From a checkpoint of a small transformer trained on Wikipedia.
Size: width 384, 6 heads of 64 (1 for keys and values), MLP 768 SwiGLU.
Architecture: RMSNorm before each block, rotary positions, untied embeddings.
Training: 909M tokens, 3467 steps.
Each number is 128 + 24 x the weight over its row's rms, rounded and kept within 0 to 255. Layers, rows and columns count from 0. Numbers have three digits each. The size before them is the row's rms in percent of the matrix's.

# gate: layer 3 MLP gate, 768x384, rms 0.0927, rows 168-207, columns 288-335
# up: layer 3 MLP up, 768x384, rms 0.0942, rows 168-207, columns 288-335
# down: layer 3 MLP down (transposed), 768x384, rms 0.0654, rows 168-207, columns 288-335
gate168 105:119152148164174119115133155144176109138136113112157142115145105132138135184163113104146101105084163119135099100053135149156100132122151140115175
up168 105:114129102099159118122145142199167171118094122107163126108099140117123148131137138148142101138150179146114127135138122181141144128122146135116180
down168 103:141125116125123155145102132154147159117084195100137100114120138159130080116110103138140118153129136092118105135125168115105115109110097139126097
gate169 083:131137129142088114147118109149149133159138149177150109149142135131174139135117143136135163093155090136130109126119101145122138127135134138155153
up169 085:154151113125112112134128112113149167162155168130141148165164135127137130167164138115127135113142119156119109113159119124115112133103088138171152
down169 093:153117146132112102179127126147102139125104133126147093129171112130139075181086094132151138116118103129128091112152078096137109150175115168166184
gate170 099:097133135110104143136094154143110141118113137113097116125155157088145129135172127109100124100108151084149140123125097111119141092135115118124121
up170 104:136092129112116116105125096116157096099138124118105142115156123104090116138148089157150170110101131113087127116162112146144140118103098108159131
down170 104:114123119113118161161145176173111135164149145124142120132130087167131131138150130150121100141129130146132137116141155144110113142146152086117136
gate171 104:111135134149137143176129132085122122129098101104112111103107148144112070103137110121129139125110132185122102129148087174108116130109113113099140
up171 101:098153119185135119148131168115117144100090128131124139113137154146125079120126087126154148148149155149142089126130116166105086170104115095086141
down171 095:136158110128135146117144150130134099094143126113099155138159167153115118095115099118163097144131141130126131090133110161122144137093179074131089
gate172 099:064125145125146142122108164148153113112123135113128130139134094110101180130136099121096143095144168109147071122131117129124128114135065108141191
up172 106:198135124112103135144161100159149124137099177118130105140096113120144089113124144093138116164097128155192091104113123107170112135135122086156170
down172 106:105114150123148135152136134129124134126191090106149172126161140158146144153181123168107157112133149106082146149117119116109164151093095130079136
gate173 088:130123118119112131065153100157122143097163115131156109150179144107110124123149101139122125130088108107082153151126119119142141129113124116127136
up173 087:146100124135124133120133120163106145104148088112125076156144115117136122125127110128134112148099098139126135177137121133126083124117108144136084
down173 091:092145144139125111089153136166108132100142109128143135116166145108110104131127071140171162112123135107101137140145123135108119166136125115090091
gate174 103:143130119131155097143113121113122124131113134157128125158151100090093159105159159128132120083145134122114098131152172112138160195154136141102130
up174 103:087133162122114147194158160118126158087141142129101108109130131115150122151152094123112154160123139139092193134128073138141123062112133149129112
down174 094:153074187100163157140119114128148116117140091137106100108129101123101124143135123131095181148176150103145160144126145110140140164138118141120146
gate175 101:120127096181128103126125151126118077152131136140116149159125090174124087098169127140151101132120096137121150143136120110120154089118108115130118
up175 088:096141105139089123146147149151162146163139096142129180104137149106111128145076181115103117115134160112157107126167125163089133139121149112115131
down175 092:135147152158184135113113130146134167113160123130107163126114130124149148124114123127101135112105137187166123139121108106125147179065118141145124
gate176 101:131122127135134148124133109124135105134108134153100125156154145108109133147112155147142060115106138130103136185118151116128106128119127136148117
up176 105:141153107120063170121127157093145157108130156118117139134114133070131149105149137107110172146167118146124143082129082127135158198144116123082137
down176 100:114084135154117123129128155148117130146159132169111097081135130145127119115151084132115138150154144139157132100162089141151098107143092104088142
gate177 095:144173132093157099127119132136168088085138111127130137121148097125123140163135157111130132111155103158163092102165127198124143143109165148151166
up177 100:159128096093127113102132117157162138096142123123104142119118098138170112156115153113124152117131115136108139126165114196127113144133167153158138
down177 102:106122149139166103138160129108123144105130155121134163096107150117125142096140165139099121189127093102151115096152127113151111127157132064118105
gate178 105:120126103129158128105105094100136122185113148107138112140132129142151125177125173125133139148106115135135131133134136111121151134135121106151091
up178 103:149140135083125136158125148116126158143164096113100147104134120146071109106170135124099123116150125113096099142113117145137116111168186122124167
down178 098:080147155110093113109093154159120119115169134141101090130146163069153106126141135183171112171116141157164128163086156135129140122120135175125100
gate179 099:112127116111145099172132151132140126098154107094095187143128125113146127093157133134140122179157132088119121105143141141147147115129102124167148
up179 114:125131127131142148162100126120089135102125135131134117117111104144121143164138111110124135098153125134129094123126146176159129113138148084108132
down179 111:134138164097125122107140192110144188128157128105104127132156149125185096113111127146114134144114102126121123132136074139154111156146162180164161
gate180 108:155144165147147136180165139154107113090148142170130143112146138144157130141163152145129149163103152123129130158147095124104126058134137140157133
up180 093:133124102090141072126119102132121157123166097104107139135101138081155072080131089161114133118121127124112118151133148165107129140140115174145112
down180 104:105139139110147123096185083114130122156163132124091118121131157119132122100128100150168119133126087128145146164123152122103139174154149118137110
gate181 099:103117141154104115161138145117095149148185144107108150113127089163140117151150088156151107095111158119143114106130158145089170116131108145159152
up181 107:142128135125154090128140152141120124155141128114143140181144177140136134122121156098091105137152115141113080171110146146155134108173127107140120
down181 111:144156125143086155167135092127139138088087145132138126112151077130144114105165072129185125135114130102088138067104146107119092105108078140132125
gate182 088:149137091118113125114121130122103145137158103134134080116121102131160125111108111132136142102082151181140125086132095191138114126134145146139079
up182 087:121144094121129117108089156128136162140154119134127118140149135126179121107110104121136122084163124145128137144118109165124127130150128148151123
down182 090:174098106156102143121107150154129129107128100130161132120118137122151162135119117105123081106038123169156109185154125121147186117124116135075106
gate183 101:065151091142154148120091138106120104167118126128121156120128145150131098126108119133144110138092155132147097107107117143177075076114129131160112
up183 118:102131092169163169095150082117117107151168109111088119093084122097152149145119162116147148121157128163112096111135130156109146117094151148144149
down183 110:126111131168119151132114139127112130184093167111123108140094111109136145118186125120114134135177114184100135109141129128190155125094198165104161
gate184 097:153112156114134150136162121164123096164122159136123115168094161139107140139155137100146175147073107156118114150119176139142113128137142095147137
up184 100:143164139131097102135106099117146072100112084120127147143129144107125120109121114121118087113135134102112114153126133124105108108104160176126150
down184 098:175118174140150109119104081140064092159088096091110096117135152148113141167091125125127125105114137110100125119148149127125147107149149089121118
gate185 105:116154123134167106126081134113114133103079166136136153137160080138151148068110119123142172128163162156145169117116133107140122159145145143139167
up185 103:128113114109098151108149110113147113180148122116093123123109113133110116147138112149148094167123108097119107104127124159123141093101130131123105
down185 096:130147143147146150082138129134139114097094100182148122082138094142135151172132140131145123114135153155151115166125116117161133138133110128095148
gate186 104:147138097142131106155140129139139114140147092133151152106182098138136050116128139159186153120124165150179090136123131145108167140168132093140120
up186 107:093136149132136145108120116115094122144137121130119106133095144114125175095135156117104104135124145122090144123096104174087093124116133136116149
down186 100:140141148129130113105134094118127093128145127111129133129121133116156155119146122181126076105132085153105163130130108154137094122090141154126129
gate187 100:109156104163133185108155121079126110161105146131137119135105115128096136144116118144104130138118120107100112077091103154107111118147133103157175
up187 113:121120121128109134128117092125133120119115122135123115123139120135122149123145149122173090090143132176111136145139136118134144035113104164082152
down187 112:144120097133142140141137130107144083140130118137099151140137118102092117167132160117145133130130081093140155094109112136130183183130123119124108
gate188 104:148123122109104159130098129152141079167113175092100108107106126148150145121128132181130114146125137129150116148143079116152122124143124119072091
up188 100:169145101157103124127137196111174110164133163088142137115127114142134146125116135125090105154138104121100128124104116128198126098162146172128120
down188 102:116121151140110129152158148104129141118131071134169101107137116123150115172116127101125084103110134142096169135170144134107112138097126164126132
gate189 097:114141106122130094130116123175126151126098114110169113122126148131153114129129085143123144074091129144134123142137124111135136116071130107169171
up189 092:147132119105139144156150143132138170130155135100159182126136135162090143099152126130137155117127145122125112132124204117164118154154124093143112
down189 096:176135139155135135148108127108141080129107136147105139098114119116100102136099114136086144146136143085170130151138115107152091116151117115108143
gate190 087:168120099128147108133131142106077062125137139134144130143051135113083163107073128158107154180152124116122126166168108115116132122144125101126126
up190 082:132165129106103149109118093160175189107085128112120148115130128142145104135155130105144089076118155132127095121112123112144118107113161107133116
down190 088:115105127119143122152138079161117166122128125134171126123110114125138158086131099136141107127118127114114096111140123141152112136135141135091156
gate191 097:187119141124148122163083153163096128123143115122152119132154135130145161140163163119149070163096089156129136116121148151090104124157119097144200
up191 089:121142130140094117138127147121141164128140126155116092151114154131168148139159113129117125126091123139100135128119133140130108133125126136129153
down191 097:150133154113085147170076113149111136095132124145133113102167126133110114113135161165169117121146141172108154138119087138069135089134128128134149
gate192 099:105110141111145125124135114093140126166131097148108111078148151121132091129169120136122127159135153091105141105175126138093126148145179177151132
up192 095:116131119096150134104129128120133078138129124141128143131101140174130112084099094108121121094088124117090158109126155090155146141132121113131120
down192 098:150103138116147140135161116092146135141124078153113112081140141107094135087149161121161167131176170121148107080130120114091118135176127121182146
gate193 099:146119121092159133134115133162104115139123089158165135095111131177165105118079120137105129117121099113089126113155152118167099108155150122138127
up193 094:123172068161107142101162099132142115142101144106146128140107132136125133111154101110151114143159092139160162115080124124104132108154133099136151
down193 093:083072149172113171109162133153131135151152140116100147112181087121141144098192156168132167168089134173127149138100139165123131153115144119157163
gate194 092:122106102169142158154042137169143124119139105159123090141120090124143162122145111149138098126104134149178156072085094135137120111104148103109122
up194 089:141125106098106117099108155112118093144134145124147163149108108169146146138096113120121107109106127121167129097126051139128135105122170098109129
down194 092:123150125127106165156156107092118154058109136150118145097141041153113125153112162124149139139110133163137096137144109127085117131124130129115063
gate195 102:138133152114128149130148071151123112126157110151087103124105096136140134140113145148143120088143095151125165128128128106157138139088146098163094
up195 112:112133109109137148151131097134160153116204147137147158132134119153184116098126142163135091104113152122153123121068096108137162102157141164134125
down195 106:098120119140118095150134130117110148119119140192151146084127136134148162106116140117107132128136159153146119088092104137121159074162109131128101
gate196 105:110101176175148116139180116139139132153107141183127145149140155078107130138110156145116103133133116145103139159131127112136161139086114132129153
up196 110:109133130182162142129121141157107134108076106148141138076133135140121097086130153145130116117118152131103140138174145099150129155110155138147122
down196 097:098113126144108126136129146122160078153155150089129118114111119117176147127158141138173113166139115130153147106139097153112115150114126141127083
gate197 100:078139158102145112209116169134105155110129067159120114063148117126182125149098113141166168129132091121077156143124092138127102128091125123157167
up197 099:116137133105149088182142138132094154126132106153103170075148119114151119130100132136133144139100112127096130189144094149163118126116112122150107
down197 101:094108117158115173157136130101157107124138147122115132167094170145134113110139177119100118165135118128105116101151183113181120140127146118118090
gate198 095:159098109150136115115154115125120081148146154122134146118093106148144122175164129169087124151075148106060130094120140147127126138123103116194120
up198 107:147157142177153122131155150110163114068100109129135116136097133147130109148151122122147139123116089113119130145160133101138095171120073112169159
down198 106:115140127093126124139082148113125120097140097088162195137155102116155128116130167110118116115160127157145157136140149060125121108142144115120118
gate199 104:118107113136151141123142183157139136090127100126122130128138081155161169093135170102114147154097142136119130066146155139130119109136119105112145
up199 113:124158132128145137120127134119154166138130096111116108159126141134116148133152104121110106129114153090115134114116155128130083066117139130127160
down199 110:102145102134155134144101129157146117143109139129143119138141164094132068150094147154088115111130152166113145092133142129117115103125080129179139
gate200 088:139126118093120117135121093112106148141183133139117101161117087165127140133176092088086144112106117116170130126096078161137141114134147154162145
up200 085:095117140141126096123096148105128120106115137100135136111091173114123152122109124132129135159111150102051137104186125135077107160115108117128127
down200 086:116111124136130117133158128103124155127116148115114146114079143149126117131094163127121106107080135188096104097139138175128121103117118149121139
gate201 101:112124119146083129144110145084128096131110128105127133096086139137128134117080053118119142146142120117152127100139112174075078137141145168170112
up201 099:148140163129146139144151141135075160101130109149113089110152157096129112136172205166127114111133141134124103158134124071155159163158106115101127
down201 097:152111117111124132069104093123159175154147099153090093123148131130108087125090118080126152107128130125146113092094157115172154119100127139114144
gate202 102:142105140082111169135168152126152151131113151117118153087147145099153118138127141082103087126096136148102127110111150104174146138073106139096154
up202 101:165122148127163125144112108153096098092143120102105126103155151108165129093162107136127139165111139118106149121142136126173094171136120133147142
down202 104:146124110120136127146159166116158196169183146175128108159108128113132129141139171115109150103104064111130135121122149087151153136140100117134102
gate203 097:158133124133102167157092125122111151170121173154158097104163103132146090124094128162156094100117161128127120158091141123098146158120119102090096
up203 095:131131128129091136136061158125120140111094136140146134134140125134119125120143111124139137131114114143135105125146112151100158161134139162114095
down203 097:125122104136074141141104122119117123101097099141135172159109113103141097156134122164156116065148141160155099135108119139085138126114113131118133
gate204 095:081068176158130138086111124079124126135149154101116140140135153124137163155146129161127160135138120123085108153135122127123134120159104132119127
up204 091:143190100097090131185136160123146130137124115138116109141152146147144088136122148115073067117131131151167117154109156100128131140122120145104178
down204 095:115097161126153146089130139124113127129117127110120085102176142137116140135156074146103153118124075137108120140137136141137137124114094164139126
gate205 096:099127164162105149143118104099172117164125097138120109147141107134151102112143177138138113145099117066118134112133048143146121146128170136110131
up205 098:148090094121135115121123157134109106142084129139109171135151145147126173101140115122140135116156152134105125130156148156119118066106098135134153
down205 096:106126118105116080114158123117132129121131108125127147128116120139119152174089107140107167112108148160110141184150104126134171119096103128143082
gate206 100:136148131137130118147105155157114107143088107159125148127126143145119167153109092142108135064158130128133114121094157108178141137104149121149140
up206 078:173137146138131120148140131127101163113087125152149135103158117139091164149142114152157129141140162119114045138146158133155138118123132142143141
down206 089:146108117143131152149143153120119145124119154150092142113133132123115102101165145126133143160094107148118123140158120120120180111132107139113105
gate207 092:122106180139107156073139110085119129145101149122135136104104135162125121160175091176127159148126145120175141174136148113149134113123133116117128
up207 090:116129155132077129135111111124108120113078156133155157103118147123149143147151105118112141081135114095170119142143172162097154110129137143154156
down207 091:108126146130084161165110134097109131132124135132122115102083142139122162149118107083132145120139092151180123162136132120118124151142166149137151